Weights of a small GPT-style language model, trained from scratch on English Wikipedia.
Size: 12 layers, width 128, 8 heads of 32, vocabulary 2773.
Architecture: RMSNorm after each block, rotary positions, no biases in attention or MLP, untied embeddings.
Each number is 500 + 40 x the weight over its row's rms, rounded and kept within 0 to 999. Layers, rows and columns count from 0. Numbers have three digits each. The size before them is the row's rms in percent of the matrix's.

# layer 3 attention query, 256x128, rms 0.204, rows 0-63, columns 0-63
101:434455514444467532470495489546506486438462521450534516487436466444557564528455527475510537492446466469464530546457445505461514431477512502509500469513445562471476435541550486491543503512537477
086:533508473545564521467450523492560486511480534434495546448522523490484617421562445476505518472509555474502463516531544522494503498445525425508490564454548502479571475599546504511571508454505484
103:480512448564522556494534554497563502414524498503506432501442526433517595495526491508527458474436558567510447515502410499428490482492493505490509491492430548429471504572489497482562473547557477
099:496469571416463491545434505517496497576545522581515537459511508499480423538434522499451506540560448522522493511495558464521493496498515520491466455591543492579496535499425522513402517493487546
087:516429529536473540566574487408538483481490476499481488542445442500442488549505513520517522521482497548414472452532496555503476460483496495515499501582570505469507513469516536492452467533600522
103:508457455542501547573576524528504481486445530474479393500468497459536506527521540548515540401497501423437530467522486533426547483517523516526532502520504510548508536571542564444526417595552502
109:497528510499415521500549464504472487552493511517508514559625594464500569548434556526505502542560445442493586519472540498506491585541506472487507525445477529536555555513420441468485501538428538
093:398602523459507514433497556558541477538473502508451457462527550519528534535498509497497462428575512473475470492490468520474506575580465492498505477459397509447483517490544500529529504504512468
114:364496496483429532456533538523517481555487487544417476459582599494475511531492553532541474451519533474534519507455510545496475530545567492469467555499475485506499463449536486508449460548498473
102:578518472460482456560480443496484542492534455534490532573493517453497405502493493499476503506407508499527516513492501485489461506460414550528488426549611487530480504521463534440504453530480566
106:558527495520514503488487536523584449443491567485526530476450518501506547424485508479449471490484500521492454503549529442437468437475533461498489553500461483442516453541543569505565528438506564
118:496502532472465563514564479539422557496458564503524510458580516484476522544435469472463487446537448535479548537412450489540532544530473498486527474496497553521443561479460504517533498585492544
106:482519490604550469480484436528428509484548503485545514500433532613559491473473451472482546560432488547512522441487469458526516481403520525576464476514507524461470497473505485507595532456469472
119:549464439498558524430495462518449521416527494460535472564497494488534460519450475472476534457463537558469457538496468471471568519504440506551480475471527525515448525517469459525569536560446441
120:470440533553490504507507435514448515529453562472553453511519422548510498486566496458480489480521425504501597502496477536520520510487471517500541456516454533508466506522455549533530537518576550
123:536515531506452506570453454531534547537487527515535501562415456470513485456537457499466470490447502526548543483542517513470495450450477475463513518538472521481489465457462480536495552476477541
099:503504425429459404521510534468492487520559418598407494529476475494456439555472547554525548511493501487543467513460471510537461530528448483497512484569444507494515461475505557563492491490463529
097:471410495520484531511544496536486520468505527476518481446516482510550613522470535455532476520470504562494494488510432451435571422498452535506530515494471502482431408533579528474554533529525510
105:529491521470458500548521524485525496498481456585507455591496509503448478604451557559470491504496462526508538560497432463505494534514462515467529494520482478577501556480469564472398518533524505
089:530586516399505512464484542499528538523486484541441516494535490410484477492494474450476491485508539396513451538495580452476460525538538490487518542483468505521559466520499536543517480474474499
096:530444531379441455538448545489500498567516498599495504522494496469467401559414472507481523533535443531499464562522549480508501503503472504481486458564511452570550589528464524543384474488497482
093:550469515507482465537492492480464512462558414528510507516485436523456438543450463530470529592483441557473453489489455503537521483484485513524522458546545483538473554479438488428431492456526513
109:466544478590545468486458486535482509504520528440556494457486511619554552365536463469498486485476530509564526494542481429474520477497500509492468515477509486463433447476519452516580563421433518
102:537568462553437560517488477488443481431517529528552520490489500556511464472545507510531532512505465428490528490513439467526474490451506538507475530481585543478503516465414510455535518486545541
124:534449521476399561524493493424576491468501530517529511519532572457471528476533490514475534476521503499516486582537452466508451533553460496450545581514508521518571471486482551522460431508466479
100:395426566444467522493528468558531485525481530541436500545545555478487505552484560468481446496527474514495497478475505492462430569553489492508440478521450505511540605439522453500453483567474505
108:515492498601491460557445415500459471518564557460590481475465512577548483437541423490430498536516509526470497481532490522546523417466480553492553511511519493451478502480489500533577492512535478
116:531549511527542417560464531485528533506491507517609484540488461552517484434528421437446497483450557531521448512478466541511554439472498521524493495539533469441456473496505482516546439478527493
121:523512496524542449500501491523417546480461556459530471549460476571588508539554491472500560450412473521483543474466522536474587462473503530620473470497515546537468515556470486457527513457464475
119:559480484469559451538431522435495476499421490498490479477426455517418494526522558500578430535491501481526472525553508527449415489466544450553503481514482401551557456514499546470488538493509487
111:485546545361504564508495539505530539471405432537416520522573481383464456575402533490478479436550495518516497542431468517476483528556487482466512496486485502515503514502500531513513444537490515
111:525523495547472574524433509502530487481556476470514518505493480403539516516477468544469503480486495564503491463607523410435483438583511522473490489468436524489510463535513483503611531459457481
105:520410525478459447474505491467534507458535483457485484575499543400496454448556552550466496425581536422556575554550513494505498495554462553514515504500455417507499475424431500496482515507470456
107:466501512504492515503480535502463520530538544509527538480531462618495522517456510432464553494424436567483489495500462552503491534425522483503513530540564570483473519501504528497428518535499562
112:415493525424427477461490452499541487454533527488443469524500480434470510509498549486457543467461561474504519527524524483468540485587538495502499533434522399491505470519490546488535585484467475
114:563536492610526520532513510476458528552443470540539562449522519544506522523485464497559463522511424533505446437495493496547483529423482513463479506549515560453510545521534490463472416506568475
103:511492532450428492519514445469545484503496521481490433535452505449482479460478564483506578456493568521403522506470484474449536467551551496507478492501475501482578394515414505492491551503517505
098:509524505474476486470450507438463512538483548438406439559508528448566467456465561418520503423487466495513541481508574431529533479535520533576475492509493471437515490473505464439483532485467477
108:474539560489644472482493550537497487509486538481548552484495426493479534464503410575465437466494459489491520490574480452484495492478528463476494551434499567547489545485389477513524488510480495
101:461522437552586523479521510525544523456514519505501555454501430502410534589384481526438445519525448506493465537488410501493483448502485470473539506515483534498514497513430499455459461604493521
097:482490471476372462494512492485526491536509487490502444508486549513537460543534500447445586519495518547479494525538449519523491495527473522540491510477521478493567548534486523498516470428565480
087:464485578530470521534460441509465481502460512467521487464474527543591500404543462453503569456435470532523509496524513510501524462453487521518467533518510507443559516506519544579548453438488533
088:516474429499522467513529556485491492496511494547502495525571504485441486555472575543501395514540539463497477503460508521515487527558531471484536439486457506564423516526538412442427517581496477
089:490467557546474505575482455519430509509481465477462439476463538521565524364518441445501593468408510568524483508534515468472510445433470511503447533537522481465538479479491526535578519466490514
093:475460519491507492522477450507458474487507502512510486462487495548566465394598437483501581455457569545518519490552543512447501502505454517525497515484578444502526516492471534553538555403541533
092:497500539510444530494476478483486530511477518445514516501493511541574497445544477486504605492431492508492511498546509446491513467458422529522461557461544479428530537539458568542550497420537468
103:508400520499455481584462466509432502501459451418548460486512496513459446398521559550515534404511522493505478528509510496478539506460467594467455521554500508474468490543484495526483465524529520
097:533500480475421509448501440466497466541534556484547505491502552508542509518583404555491535525489523567448482507507502497521465484488415483499502582445556511442618532480434492499500521439523498
112:568427478567577562517509473556501521502449539456516576496569507497509533500498509528512456498534441471488372482463441521502539535430473550509466514520477548485542560511418432507526465568548501
116:457528496449426482504523488483501500504507497476456388495450511436483487504463525478463554475373557524502483542497575510499533517578554450507515518450491428502517468487559522450522600492479486
114:590502501502545452489511486528534553480472490462493510454536469470479501482547543505536489517548470438565514486543483473520585472452557492538433507476434442513546499481472492546507408412441523
105:542467545412563579482469520459517472577490478541541513471509548534412489509515480567496554513442555586407504551517488516526517511464480495547478510512466494492500529556446505529483522518446520
105:397517504400482500489540515449556463473551531468435458537448508484476500472492523512469504501510557515473482531540529497489471534569519481524479548458485469517476506525492470450530551471580537
123:530496488563625501454484534541432513562434480504512544493493460531550532445542427504529437501514453517574516454538550491519501527474588505494469539510506511488451548465520485521470440412496574
096:495513501416445478556550462473572501468493442493471499546472524488442505532442490534517475500479590494524435519551516506457518551580553524482486498477461464541486487513484482455464522530559454
098:449482466485428505578533482477546518483500485483488481529524516507428493552414508481476486466428525524536463576508463490447496531577518569488525493541501483520493505545452521428526487606560449
086:528547568533564578449466530557491478503464537514452497448454485536581516467533429457535525514501426482512513453491560512515501479416539476545514526498516556458521488452539518567552481422467531
115:510538505492624488386475524543488475452511565461527541482479516509472550476571510532504467486551496448507526466402528531513504572461526432478482484500515597494538492499533448513457555550534542
097:491493522527432527508499455498500534527473473446512469485471490520572471452518442493502610478421495521526512515563507450503505474475460521521498558495519483419556555511489561529553466416508481
103:550544439447522476428558502476553508492516519557463485495501508519500492578448509490464456550602491473504530496417556542529493482556506461483538463507534501478542464443572460515441549490454543
097:504541452456546504422565577497556485481534542570488550509528469495476544626470509516477445550542519489486503484473520527519457505558535440488550457446508494558483514465508480464452558544498469
101:490578481507552567412443510555492565522480514515532502586507462543431461554477509565502500565481467464503470501529507464598459542473439464476534477460479536509485592485548495463407457492550492
116:499591522521552576494533481494513583437533562549481546584511531549520522518510532449480513542434425452510448495556507515483487472495461494526426475484527507509478509459507566492502551501544488
109:528463516501532473516436445432556483440537492391568471438506457551507511493519539466542510512510446478534503497519537546492531427446520501532467502462486485472577533523494486534427473477463493
# layer 3 attention key, 256x128, rms 0.189, rows 0-63, columns 0-63
102:512508490494530492445523530493525500501492555489520511463551468498484503538509510483444565529494487505538574428480461550516467453512511509481525464444553459544505502493596458444515489508458527
115:481484433461503544447570463459582548465461543498538503582481448502463523537536494491514561519436445550516516464519483541511499485510492495493542499493494549505481497527586509464460553512526519
096:503486508447479489535418559506426500516502530550486546429584495550499488490510446487445492482497556462536430509495555497562537525475554442544436509450475523563488450472444509591554493443464440
080:463484513534475477449524440573527521496503500526542441511489465446495555576500589518532507467493414555489557472514410555466502472475536532508556487527515527502519564564526561419491522524503569
078:548519547510458450498493487539512519523460421506451522467504531424486512510537575513512462454440500467521507575485500444485472496515505545534503433550517504492478519595449577460492453533473624
111:491531516469471538527457545463501535557561446443530457518476534511423602480535470478536480446521522469545455562476497488444499555481514556483513490524536451488479479483487500493544419479474534
106:476497486538473528473462524457391484499422492475532509550478470435499442496563458558522524513485455492510464572581507446472489490465498540410458496457501539469513457510539505448540510426547443
063:584550503458527548494493555418509437497452513457518445507528482489477492466556404502559526513502484471544431465522519457555507407549487473511497481497468532487506435471534469524479605449508437
105:529442472545449504441546493442562479487490472406506470530513424429480459504595403609492516516488503460469487575520481467532478418499462523422495455528519525520450467509515531445502539491423479
080:480513530533468533460494432525519527519439505553459529440500486507503507450406575467493470469548512552468475482456561476499491512485570450566464463477466489483545552595352526505574429527469521
109:481449468518559537503476543477569549555549490473619573443512450569460531510505518465488493477461548510535564469453447567491463513503510444456532536469424492573473519404535471531503452506528463
123:448427548572513490446443496460425488563492480453434488516476443478472468465525539540556464572465497496495502554561506468461538470488483477511531542521486505526456516536513499515510434400491453
106:405508416498516459491497561567529504459512510558446548395510454516523439543486499474491460522467457480527539454526526498483515519539441496445506519393464476538515518480578463467492531448531493
120:409448542496483465502456469501480511487525547479497523454489512533505485494450451484495514586573520497497473538509522489443541476483442516466501590514474503510402504423495581513519432465436507
119:506480525534569479504506517477465471565557472450476498554396553515540543517578540494529456560512503480516560507503517493489532474416547521490535569495527505480429553538543476530459459435561524
117:487538446450484459490501471432477432488495460582501507454460551500505495478512456496467533467589488516483477513514521497509513521490526502489445397442461553467481486541438440510483531511521567
118:528547523511567408483459516513429506597506454468468540429530510551537461558418520511455520456486521473513492519531530501541442520491536476510507436537505441546533559521425493512456482493516484
084:555523493534569463547495582450464531552535536474500581469572504587510457539483520519451484486475501490501495537471514534538424515431557465490496478412500487581496524516493412511429510530543468
088:528481546475476478518469484535486501523470448552473378529522521473546474452520469538499458450556573449493461527488494460459516468525498450481438469566486475503514534502419521467589471469442504
089:474440490483491515497529512446497505490521561506596486533469430548532475527505452466523512570478400499486518502498479556478480559523513447494535503458491504470483490488570487551437528504540447
077:507468498508528457514547489600499546535473592489519427511498565485496525538465613485525531504491401470475500483482424541468451479547555473515538422494510551478500540544527532406452519559467529
071:479483511551431420523494466601484530540515449570454472469503508455520498524460621531507457449486480504470547465471513501445533545556515501512523492515507509499547540552480552431536474504509550
087:438513476457555541473500487446488452470467481473522509502518490494504483506491431475457452538527576619486519378472507547572563463507449473411459552507488524537500506431499474497551500545519463
099:504504499483474461480484531544468541460459457635489485524507435469545492583533537507504499492508483501481487456413481538541545509470536456443470539476510413433555506532497502465562524487486607
089:523473437438515461446452472447461530539416495568488482472485475465475535477453554541472455495499485509504451603488448461469478452482443494502480465510514478498465553555514509414474453538466593
099:530553524522589567451479488426498447451435517488532492516558512468482535482532399493464540446505500515488482570539547472522462438497472481510504474488483550484449457484511447522443492437532442
114:511476477438526474514532528547455518472540492536482580469466514486453530601518589483526491531500508513480465458481508491566473457518513498501533492450495506562527490513540472453501490491557560
129:550508528493552509499556468496525479513519539487450560416462551549476474519497565495433453490485579494462520432429539518593493463558559460481524451464419523533487497549463470487516494623492532
117:431553499516485526523523505493551428485473515490460485484406528648418427502474460517491468534548489488547506500489518501493541528510505551502551537440499477479481504533497478492499489531448542
121:514482528568546527495475548596606486514583526562536493540472574496576506542582436464504541469471515519541561464462501518483488474494555512508467508504513467525512519435498474510473472464559534
113:511417524485464532442443486492510518610553548491574478498479426484531504460526472531522537562472502419516505525511478501464520541511457427475481508494464510464490507448476484582487526458483485
118:501499451399512534562426525495548524533480471550572459494522464498472531580446441417461485527486522495515535448488463486473513521530498462529456527495453515519531533469496484490548525527521471
086:562505535490376499509473510506524514460559470478495459498437492514564484447427481486425558444480557448515533498507565482503483537494502502427488490544435514538486518491504451436500534499537530
105:453503479519567505475551453463533476525543577485520492486544486465448547504544520544489517519561465462494543487437413481507527463457544502553485559476602520447527484431551548499469435553474444
096:533498527495423466514478483520499513522513489471518459503463481524530490467455456499492502433429553492514484453539575475493486561525489483437569495557480510568472553505481491512413575450505495
108:483504528493614558469546507428498482469462509543513536516575526470496551549521575466528518564524443510527473488480438485489523441486479468557453544511510502424519463499550540464592420571481496
106:443499498513432519489503465512529455453475512505505484473458477535478582494463510532510485430511544482464513455497476510427420507444499501428520488529464530486514474502476454464518583467494503
097:519461496535463534526554548503508519459488535548517452489467523484527512587483477599578502457478570483458419494473497488460434526483452467505512536482454502534445521568506475493538622423475462
079:450480441500506516491484490479532479504507421496499518517518496537451523475579513498458502531551523486558628501501532421478518512501503554508482451488465522439504450445489529464595460490502545
089:486423447488517545482495485481523512422455522505426534521475446520467481489542485490554452508565502538493431472520491522467550479457505488514470484572493472503567463466549521572565433457526551
104:445521490488564400513542502465398451521496496527566494491503583480461595566457520504502487506561448465497478516484479517522477555526499509496508538518496455539370526458497499458508479500465433
097:426554471538519552479547538491460505489505479512508473496491569427463483505508525471495426524579415443434523496457425471522517409496512528513461514492525464428525476509428540473583498513493498
092:508530521497550472545486458497534473531492527523504461498480458499534521526495464525448533485494533504530415443563448585526534542477499473452460473470475514640424528465534431542482499500477515
104:488561466530476616549489610486542485476497468527476468490581514510490474473432502509525471528496488466492523482500477450474461418496471545487466485477504518426565515585462503437533548470513547
110:512589497482509450555547521492450515513491489513478546441512497498456560454513483419499480531488510471476511445470551468523473528505547537503556474477444485480590550531472493526508533455515552
089:532474463518444494463525554451476546479473488465492538531501508469445486493492523427543476524504470453490542533472558427481447490513455516519562523536535459382551517553475552435476557532541473
096:498530483539491502545526626530518458482545533511532490509579560475493588544494522547433478479511473468469505511444453534473462538496540536541453465512522498500430488511459502480550512588474498
112:512501517492424457454466453398450505494430466482481550512528495530508469519516547418568496551541513536518581549498570423554525524547479508499569487506480445454528482495495497450449519559523559
110:494519534466494565532490528515508544454511462518475503544506502530549471542548457502450452447474531558482555527485542517457469539523438489438469464505466447515456434628408473580597544527538564
089:553486517522401458556466491506523458468500493508531476469486433494546539500417508492577554482461549477514466476519550458516471537505492489476546496540464453573488600481494478474464582438529473
094:510490475465387561495498482519454605434495465542464504515455470512563404520540511483477427461540541517491458514477535468506464550505485466450499517471451536487560497582432478523562553522499508
102:556527494548521538542504540473547497504563571439540563478538499543433509500544476482426542414489491504519569487491469516386468522449474483535436556509598504436482450520552435445454459522565515
094:524490494432428454528471528569512489518447405449510485489467519533525542514443500529473489446464556487503545520514591480503502625515512534479574431484418475529464585517488441425428515418522503
105:501518470478583570523518507475552524474502449535479503518580467438484515488521535414501510575542493531536483510456465506510496437505494438586437535443567510425586504503492513483556480552494515
105:524470562436397474534401511568498485557498452469521529513499472548508484479433448483508481468428564570524506467556602500522516559506463501496566466540465474555493565482494449493452518463511540
098:486494554486439503554481590584491502529519511439510485536497503549551462479431504587548497404410497481495434494543571500482470549544481540498557516541498456552425559505505472507483500445495516
080:473498448522510514460510461494536540496527503502513528476503494501471475476555469418515517556543481530521551542498506459487543444488537466527457499502534510408602470470520537496488441475534438
096:542530473537512496459444475516567455506518416493468533417493502549512557472609435531462525488502532513552622487479477494474522496428594511516443434436516526501528468486503519575519516509521580
099:532488443458488524471509556467452560462454497531501511558501504437496494529461538411551440583528464476449462488464494483562502465523473508514551505584508426428543551524488527445520500522498511
116:493460540439445463477552408446515566448474511552444520467483448524523458491540501433472551556601549521524524469468547471567528505442469463495548470478426508534525449482530455536497471502463544
100:476490545488509473482501393481548499538490523447498542484452404521472461452540453450529532497496530537539483460585551485499526516497464455463547510502471513561532485466551465563459502458539536
108:568410458518546493423479517515508481517470473511492504536463480494547458517488513469462535503458480519526478524557521596548493491493504465556464430517560451475436507432533485491426423514517489
117:508465459475529523547543501487499485476486547517484463494463479536443446450454509466510497496509517464516494443542526516542409486525437522531452500532545422502501573504508509558459501436540490
115:489457484467500533441522461531535483421470493519407468483473521487526495532536509510434471524551461478466514446457475558651497469512523475552461503470485513527513520435538495472529494543482539
# layer 3 attention value, 256x128, rms 0.179, rows 0-42, columns 0-63
100:559503448504565487441475561461563470561432543549479517567436503524529429492423556532532502446413486511460505513467500527534492529475462456480512483510496476454425584446497497469457499490524558
119:430460492443477475552456495514473479514485529528435482500560395463472551494478505495498480503505562422505467493456540418538485477564523562535539441500502493574522481506555548520460481553516489
110:493444471468489527507424508533457487464577451536516536452545495529528465472524562466503522553531465480538505539517482527528536545549473478462420464520520459500532450508451502560464452465456373
096:471416536483498453566556577516499542508488501474508525520535522417462494522481464513525511494520543478578471428506486536475428508552525478471527563456503525554577530485585477577478559505490520
097:561473524490457497526520511465496503484593516496544439483489415527493526438602415507527528547491480507472483410468519467532498482501549506511424556478470449488460476520566519515534526526538487
115:501514480599497424498506524533462527553431551466477480529457568514556480520514553463491574474465538521565504499477515475495509505501554476549501470495510543488424579495484545460534534547479522
101:467509483506388585528500513484400489520466452515488536488512546513481480529508505495547475558562482447545539515640444453448568516511523527595489502447501526559519406541442561522525505519477504
091:549482473549481490470576503505421453447555515499533466514532525475487453498571483551470545520440476535529437410517428451460475490510496492456473563483465542447507494540506521546539571493477479
129:529542498473618483483476508503477508587561527480484516579453506478474534555482451556514560485404538442496473485464537520534479435512372456486456434484483490482437515482511485491425486525599499
120:471507438533460419519532391507497466449445532479459475497511522534500492523549538480446470569447545491551505476447491475467418415500487602550550440514503514608442493511526510472458475460500503
091:502482534496427495557473519485449543578509465480530428484499446488496525489503451505524534543562496534498450398583416561457549533509488561530441491534489470562458497501555573450512520527583504
130:514450470558437448518498586466488555541512492497477548526501480515524471426456504480574568526520442490554528506504490526484514499521586497553483465395501469470514561463532550533500516505490495
087:533526507529626413461490498456558509483460543532535478499473535540512493495569497492434512577444496513537503478410527502492447515493498486447490504525515478515445563439522420468479496465486493
108:424517553566460513521532392539526530443484489455548484474410544458514539500558452548452496513494524458544490503511578523493446467447519481458540514475549502516528537493497447543507493457428513
127:498487541440611510481498536492489462538504443534463539522532492416465503499445410530476488478433485485499499511467566469477464458495472493436459529497492514490486512465529470562461465481535441
110:605517485544523494529465481553497518476448480508532453547469510502509501522528522476565541569482516538544514437446505493598477477500566509481535470521523524533458481527587631457460486546489463
111:530514490531545548501617491512491473443510565536477551528524573537473450531490488514498436474430492510564518518415473498495446464512508474465597500470497551465510485467537512460473566471445539
111:427512462444473511485509444558451470533457477488484475477514419433444475494412550523538499484515447548414511478494468459477513528496533514495552545539537537482470513550509572462492527510526513
106:491517488506491462536458501597425483472615510489508484462454536559474528492533529527528523480587459528524494447513527521523446489569483503499541441503506461523506480559485555449544515502531453
117:572528584568541490516504482483504536585536479488534458574433504502491571528534431570508488531540535529524455441491577537484468475529427472450495439555453427497521463532555482507501474474600454
095:429503550484498554493541481572558505501478473525491489440528525465511469480453509521523455426482486485513539585520428568503536506504513484444543541534503497503549516473490465502490477503473512
105:459449486508510507536490535533566475511520482481529562523561536471507473437464553439452531448501510542555467545505424559546481519487553460496478509515547516416488485504524489490453499578476550
106:517435525467496516470445526548532507526440493464534499500516481469557471558531494512451496516428531425534506533564499481508447457469499503489515534549443499475437520504527478547483485477543579
110:495541488548503512438485464505500529449570528550419485517533451481514468544512482495499514458457467513482523551460546464576550453454532493544513534464513552466465513411471535482454500518461525
109:468483545461451534482492465494402440480513403470464415456532562416510532486457463527513425466545519483528493502501560513511600556537449514460516492528547528439501527417463515528543510447468436
097:470459561497468607538508465516480473502535494498484518471585487487541510492486511459478519516485562505518462569547411573561550531452447477460444487554476484427514463506451456493519506554472558
109:537511519497538420504550475542510475427495589495523484465515473485463526516580496523426488455456510464488488496435533403459463428486464505495557493523462534575553573515537435486551523506528540
107:507530527474521499459478515478464507477544482591477486514545520575536482546535512505531463478528487549518567452507442573540551507510465530494450567497469489455467488445421476443532492501519466
102:498435484523459561521502503520460438493511425521511463494479539476544498443463538468551465510514511539512472524596437547549481524485463477408480504569514487472490502572535509530487491517528467
120:458489563440476525425564505476435532471479509505497476440475491510510498535499476542594402437490522427483520510517504464426558533474398471474539542503475489498512449480477495516567499451483540
100:505489468555547425521514440440460459513454484468473479592475545473522483482496537495515484527443571500558491437474527464516519511500470529473481482473504505469457617431505526498479501502551497
084:557457495484581411440500573452455453542464495511449534486540483489533488495440512468487562465469498499530496496427545513489537511542464517457486513480459547473533575419524494545546497490514436
105:498462518454539442473462553572560531471540545516572450606430471474495489490443542441502562513515534514558486479437552464496496475555510467441496442477503534523443532513449507472524467512558507
109:582514432552508405469523532473485466420552463514567574509485522483527554555483430508503471508433433556490455552471532554442544425577489500515497490465503515460568513514504539508485520492517500
108:528494470507509490546509459474359514484507510543529507522520446506519531568559491463464514575449521512501448538421607507495470486540510442540526462518523454508544483520502502523513412493481489
089:507567498557436550534451464472477516494516487526440500496576555458481474503544478539514503463469492503505447476572455479493480529530522510521504537508482543541510498513527503487450545511506435
101:544490501485528514446488569519517421500430515449579569475597470523479424570433506503509483539510499563425508514482543496486500542528481459613518504583525513538560539542496515574487488549429569
105:570509502516482532454491450494430495484459503509533533480427422420450495518465517504507542521404448498540469553556506509535565423478512554516520480525557472532572453517504521458494501482493467
103:465498478522547511464530446578530536468485522495488463485485501523465470480518477512474574465519451544506479464492513448452531462509505458455561469475446509460517484515480477506570487517531450
086:470505502473537470472426472484486463505511484555548450495497466523420527519495461530521516472393504515545483512506537493519520532503503569502498536486479479573550509571492496538494466490527456
100:483502481485476454463481498464518541496542446468540543450412421428501489493446444505435548481488492516535484493518419491457500467584483490506496494418520499423476429510484511508504594556534425
099:488521534519468432461550597549521536519539457439509495500460481545550538483493468476464559514547513521483555489458512573503478535445512485550494448484537529473524476491494531525612465440473571
099:499479456468508530421527482510497504435452493486485547519553520475531519496536522455516506553454466435501556510564451443477516486474549504527437504529500472489463437448427537417446497464556432
# layer 3 attention output (transposed), 256x128, rms 0.168, rows 0-42, columns 0-63
083:549526563462512463526457451532469490507501463477561544460515521494492516470411504443527503528530482498517529519574619531511533491552537478468517505524516469494551514528459506457450441502417492
118:518553417561497539470470499448527518517479530491541499458517467509460434486523473520490465502472531537481551560557468501509487425461483449521528477511493580495472498532518543524534500444522549
107:502462470525471528542513501544417495456480532505550512600475459504443496511528488535514523467476536545503428469494482535425515503459535498448501526514507512578469514450535466511486513512534448
108:406521453517497455437556507438487538489474549432465485510513507475583501492529443507461507546492487467448492427455509493536525502477444495591543450511539556470431463533510555518570542464528487
097:516442438516539528500501471425582507543548457508471524436519538475521493455565464479463438475541489488429459449498493478557516536532494527475504550516435486496519467450548494500529477457494563
110:575539509457500517457493507471538497503472605441477472468481471522522488523483512476488503492439455511473535574471528506477510448551517518565427521513520483509641490524497511485525501495521507
091:499442461459431499524501575497567490483536479526509506573444450472454459463475543501510501476480549477477520533515393495451481464459539464530514486551422510489500488509492492569554568549505493
089:504491449488509528457573518465523468503520491465495467474485483474560496483506477506447464538547491530435512434434557456553535536561450609523474527541507455496489444431489426504569446545525523
130:458484502501503485432508478483530521505541505466525536497422508505539425465481428493575542502533445496507560527506486538515508491501512464455521420523543474504519520474525455525466537548454499
119:508473546464447597508507532533490500549420530460560473461556454476457487497514480535527496511561480532527597580468469466506481495509456501510471521485538538511536518495450517497518448544502516
091:524488429502500528510527521433569490442463475493482491537449487512538511444473470495492419461462525505415478480496430548515506486483463492551534587576476523454513496487574519555530491485470517
120:513497486472478493491477548391487510557464529480477512520485549507544481459503471509502512503474451501505470485516494566422492495455542450523483538590476564473552497507587594482501526418541500
081:478516561499504487519497463514450486575461528451518503442540540526494557498475498467489502515513474506509503484489605514548490537537494519449460544453532480532527524494460537410465467475488482
115:492476529466494525485462518469508492512465567519400434454595554430511529530536534522446496462526406487521506437417473405557504533541433534487484463445518487530519501543526555500582551507523502
106:441537501552529430476519557515429472468549447457542502524535530563537453459510442523518550517541482459516468473482482504578515546465549493437415439491548504499465506469464506447454553517468508
101:562458523515517518442540481503531516486483570388501464489474424470500488528516464462511515497533521515473438547502441457445522492476516457515522521542535471485551483462516520492483564504596514
111:462503605542458526433579449509494474498499498410519464474449498456483495512495475470518563538579477462500547552417532443465538509538472522532460428476514448462528508513421517488508468565525521
086:593573470486530578502519508491534487420488415560498510513495464489504514508502532509471447517511517514471490548502470426517544498500478478536537525603487488480512481490534484527472479469487518
092:532481474518475605477547485450542487449499503550483482485450516487490498548503481499466484442513530522499517508447442475490550500518461538506519538560520443552558481435571492501451465518502508
112:435456491498505432518509471436508488469514523461528489505481545482502520466419393414556488494496484502539540429509500551597463496482473514446516556486565431530493546439532514494495459534461498
101:443556516560447438492556490561398514436444507468477463583485502515526531546485552492531534518462510488499455460498488511493484491468499456510509459491596521490439573558498478495500487519546454
105:506520515575521487474494478579462515472501498464498456571488463533554473516561462527515551536406476508493475545500499548416552469499480477536493450489545558426442541525482446477479456489521466
099:523416474529562411557390503491505484564538488491529472520466474562543482482506499478557448491536489458434431471496461487550555432507499480487528470520479538503522425505436503481588574562470494
116:547462532527506552406460466460509506536521521486464494456494448476466496510524539517515506484490450498447471548539534460458490514544522518467457485503462504483537470515517545503559532519531557
105:538493449521517509521522534477504506415477521567421515512481491458431500535482499525444468427508521499491493466495481444519541476464495515543516514467465411508500482531541520533541546531517475
096:518456515522479443540484486570478521418518478490518453597445466509461476488519524517517509466411494496477462496505447541430515429503497511495547460451536495433443557570465436526517480541495409
098:460561523538501497474533508469535538556455524499457500419551547581492513577523553524449515520594503485484554504451531473574446521519433533516500444479545527507504487538457510454499502474536526
114:414430521506460483463566478518456459485525430520494522514446445475495499474413535474573456452507555528476422505566567514497516511532527563450486553495458433517501473476485473528455483602497488
091:551426454500481475541523514546490495396524490512522467581499461461496434516562450497490473482523492496455473467474427478452571466506458480502554530541503481472456507513506415539500478536487487
120:401495464486441452538547516493497487542533465572409540499451550467444481511446542461554486504523545449522486431452508503564508520541511481535521501489450441519492469501430482482519521562437491
094:548490521403531507519495544470510509512446534487488547450560475462444457469435474548512489469560458567513597537503563459527529465514509540499440528553522448486571460521477484547513440545503461
085:417555514487523433488528521471419496540477551482513533491490532578489471520432483480548525545479513498546503496513612551519490517492563509521432517484519516548501506484468524453477506510512513
093:444528437526488545468557495465434500509491524497489508512629502526516489441535423520499498508483461457438473437507476541548554522467445466419531452521459480498528494508485489482551467487520530
093:505495453498484515506452518510480483535521548477504531477524499478463541493496457535561505471511471453576478500594428491500463511378527477545529538456440527543461488499530568485479539483517484
092:461517524503455464507491473469549528443531513511518469526452509478475470509493528446476534502505436498543490499537453504531473509485525468577473537461449515523478537459557499478443539458539526
099:534512519485495509477501475529537470438477465476489521485483472504489477513503506485454517535542543557466546492441542483508494473522497509525452508535592477472524518482490443503524464497528566
099:386503505488453469481512509418432583520544552592467506568437512455556585492466554491535504477539470454532416538577545510518448510462533520504527492489426489508471523504470536505523530495471488
101:458567478476510465514522515491526484506479446518498516517468540527508486461498481523455508565528505449492485462479456514457503474471520441499498529489524513519508473466500534520462524484490542
096:509499527484502476475471500476443547514464523499488467511476481499493474476523442593440499570417533484509582466532459543487537505502466450488472473545488521503465497415513556475483522492523454
101:515528501511476520475527472527511496446498460507481511520497508492514460509503501480425520526542527528466513490446516490510497492514498513526474504542603478457502510465478473486510498504526522
091:494477518512536499536447531515487517538455534423473490494514539531506508491506502533555473497490481408537479483492485509472523504444534479494521492470412499588491510504535565527467532502487502
090:426496495491531509540491525469474522505497555582530458512517526511485499493448476510506431438445511514544386516496479503491497548475520503463518520485470504518441510524502507492463483527503379
100:426464487559555472536516510440513552499520516575535487517494460544465443488493508522459473470525513561446470488547496517485508409473480474497550477488437589484524503558536507550473590501490544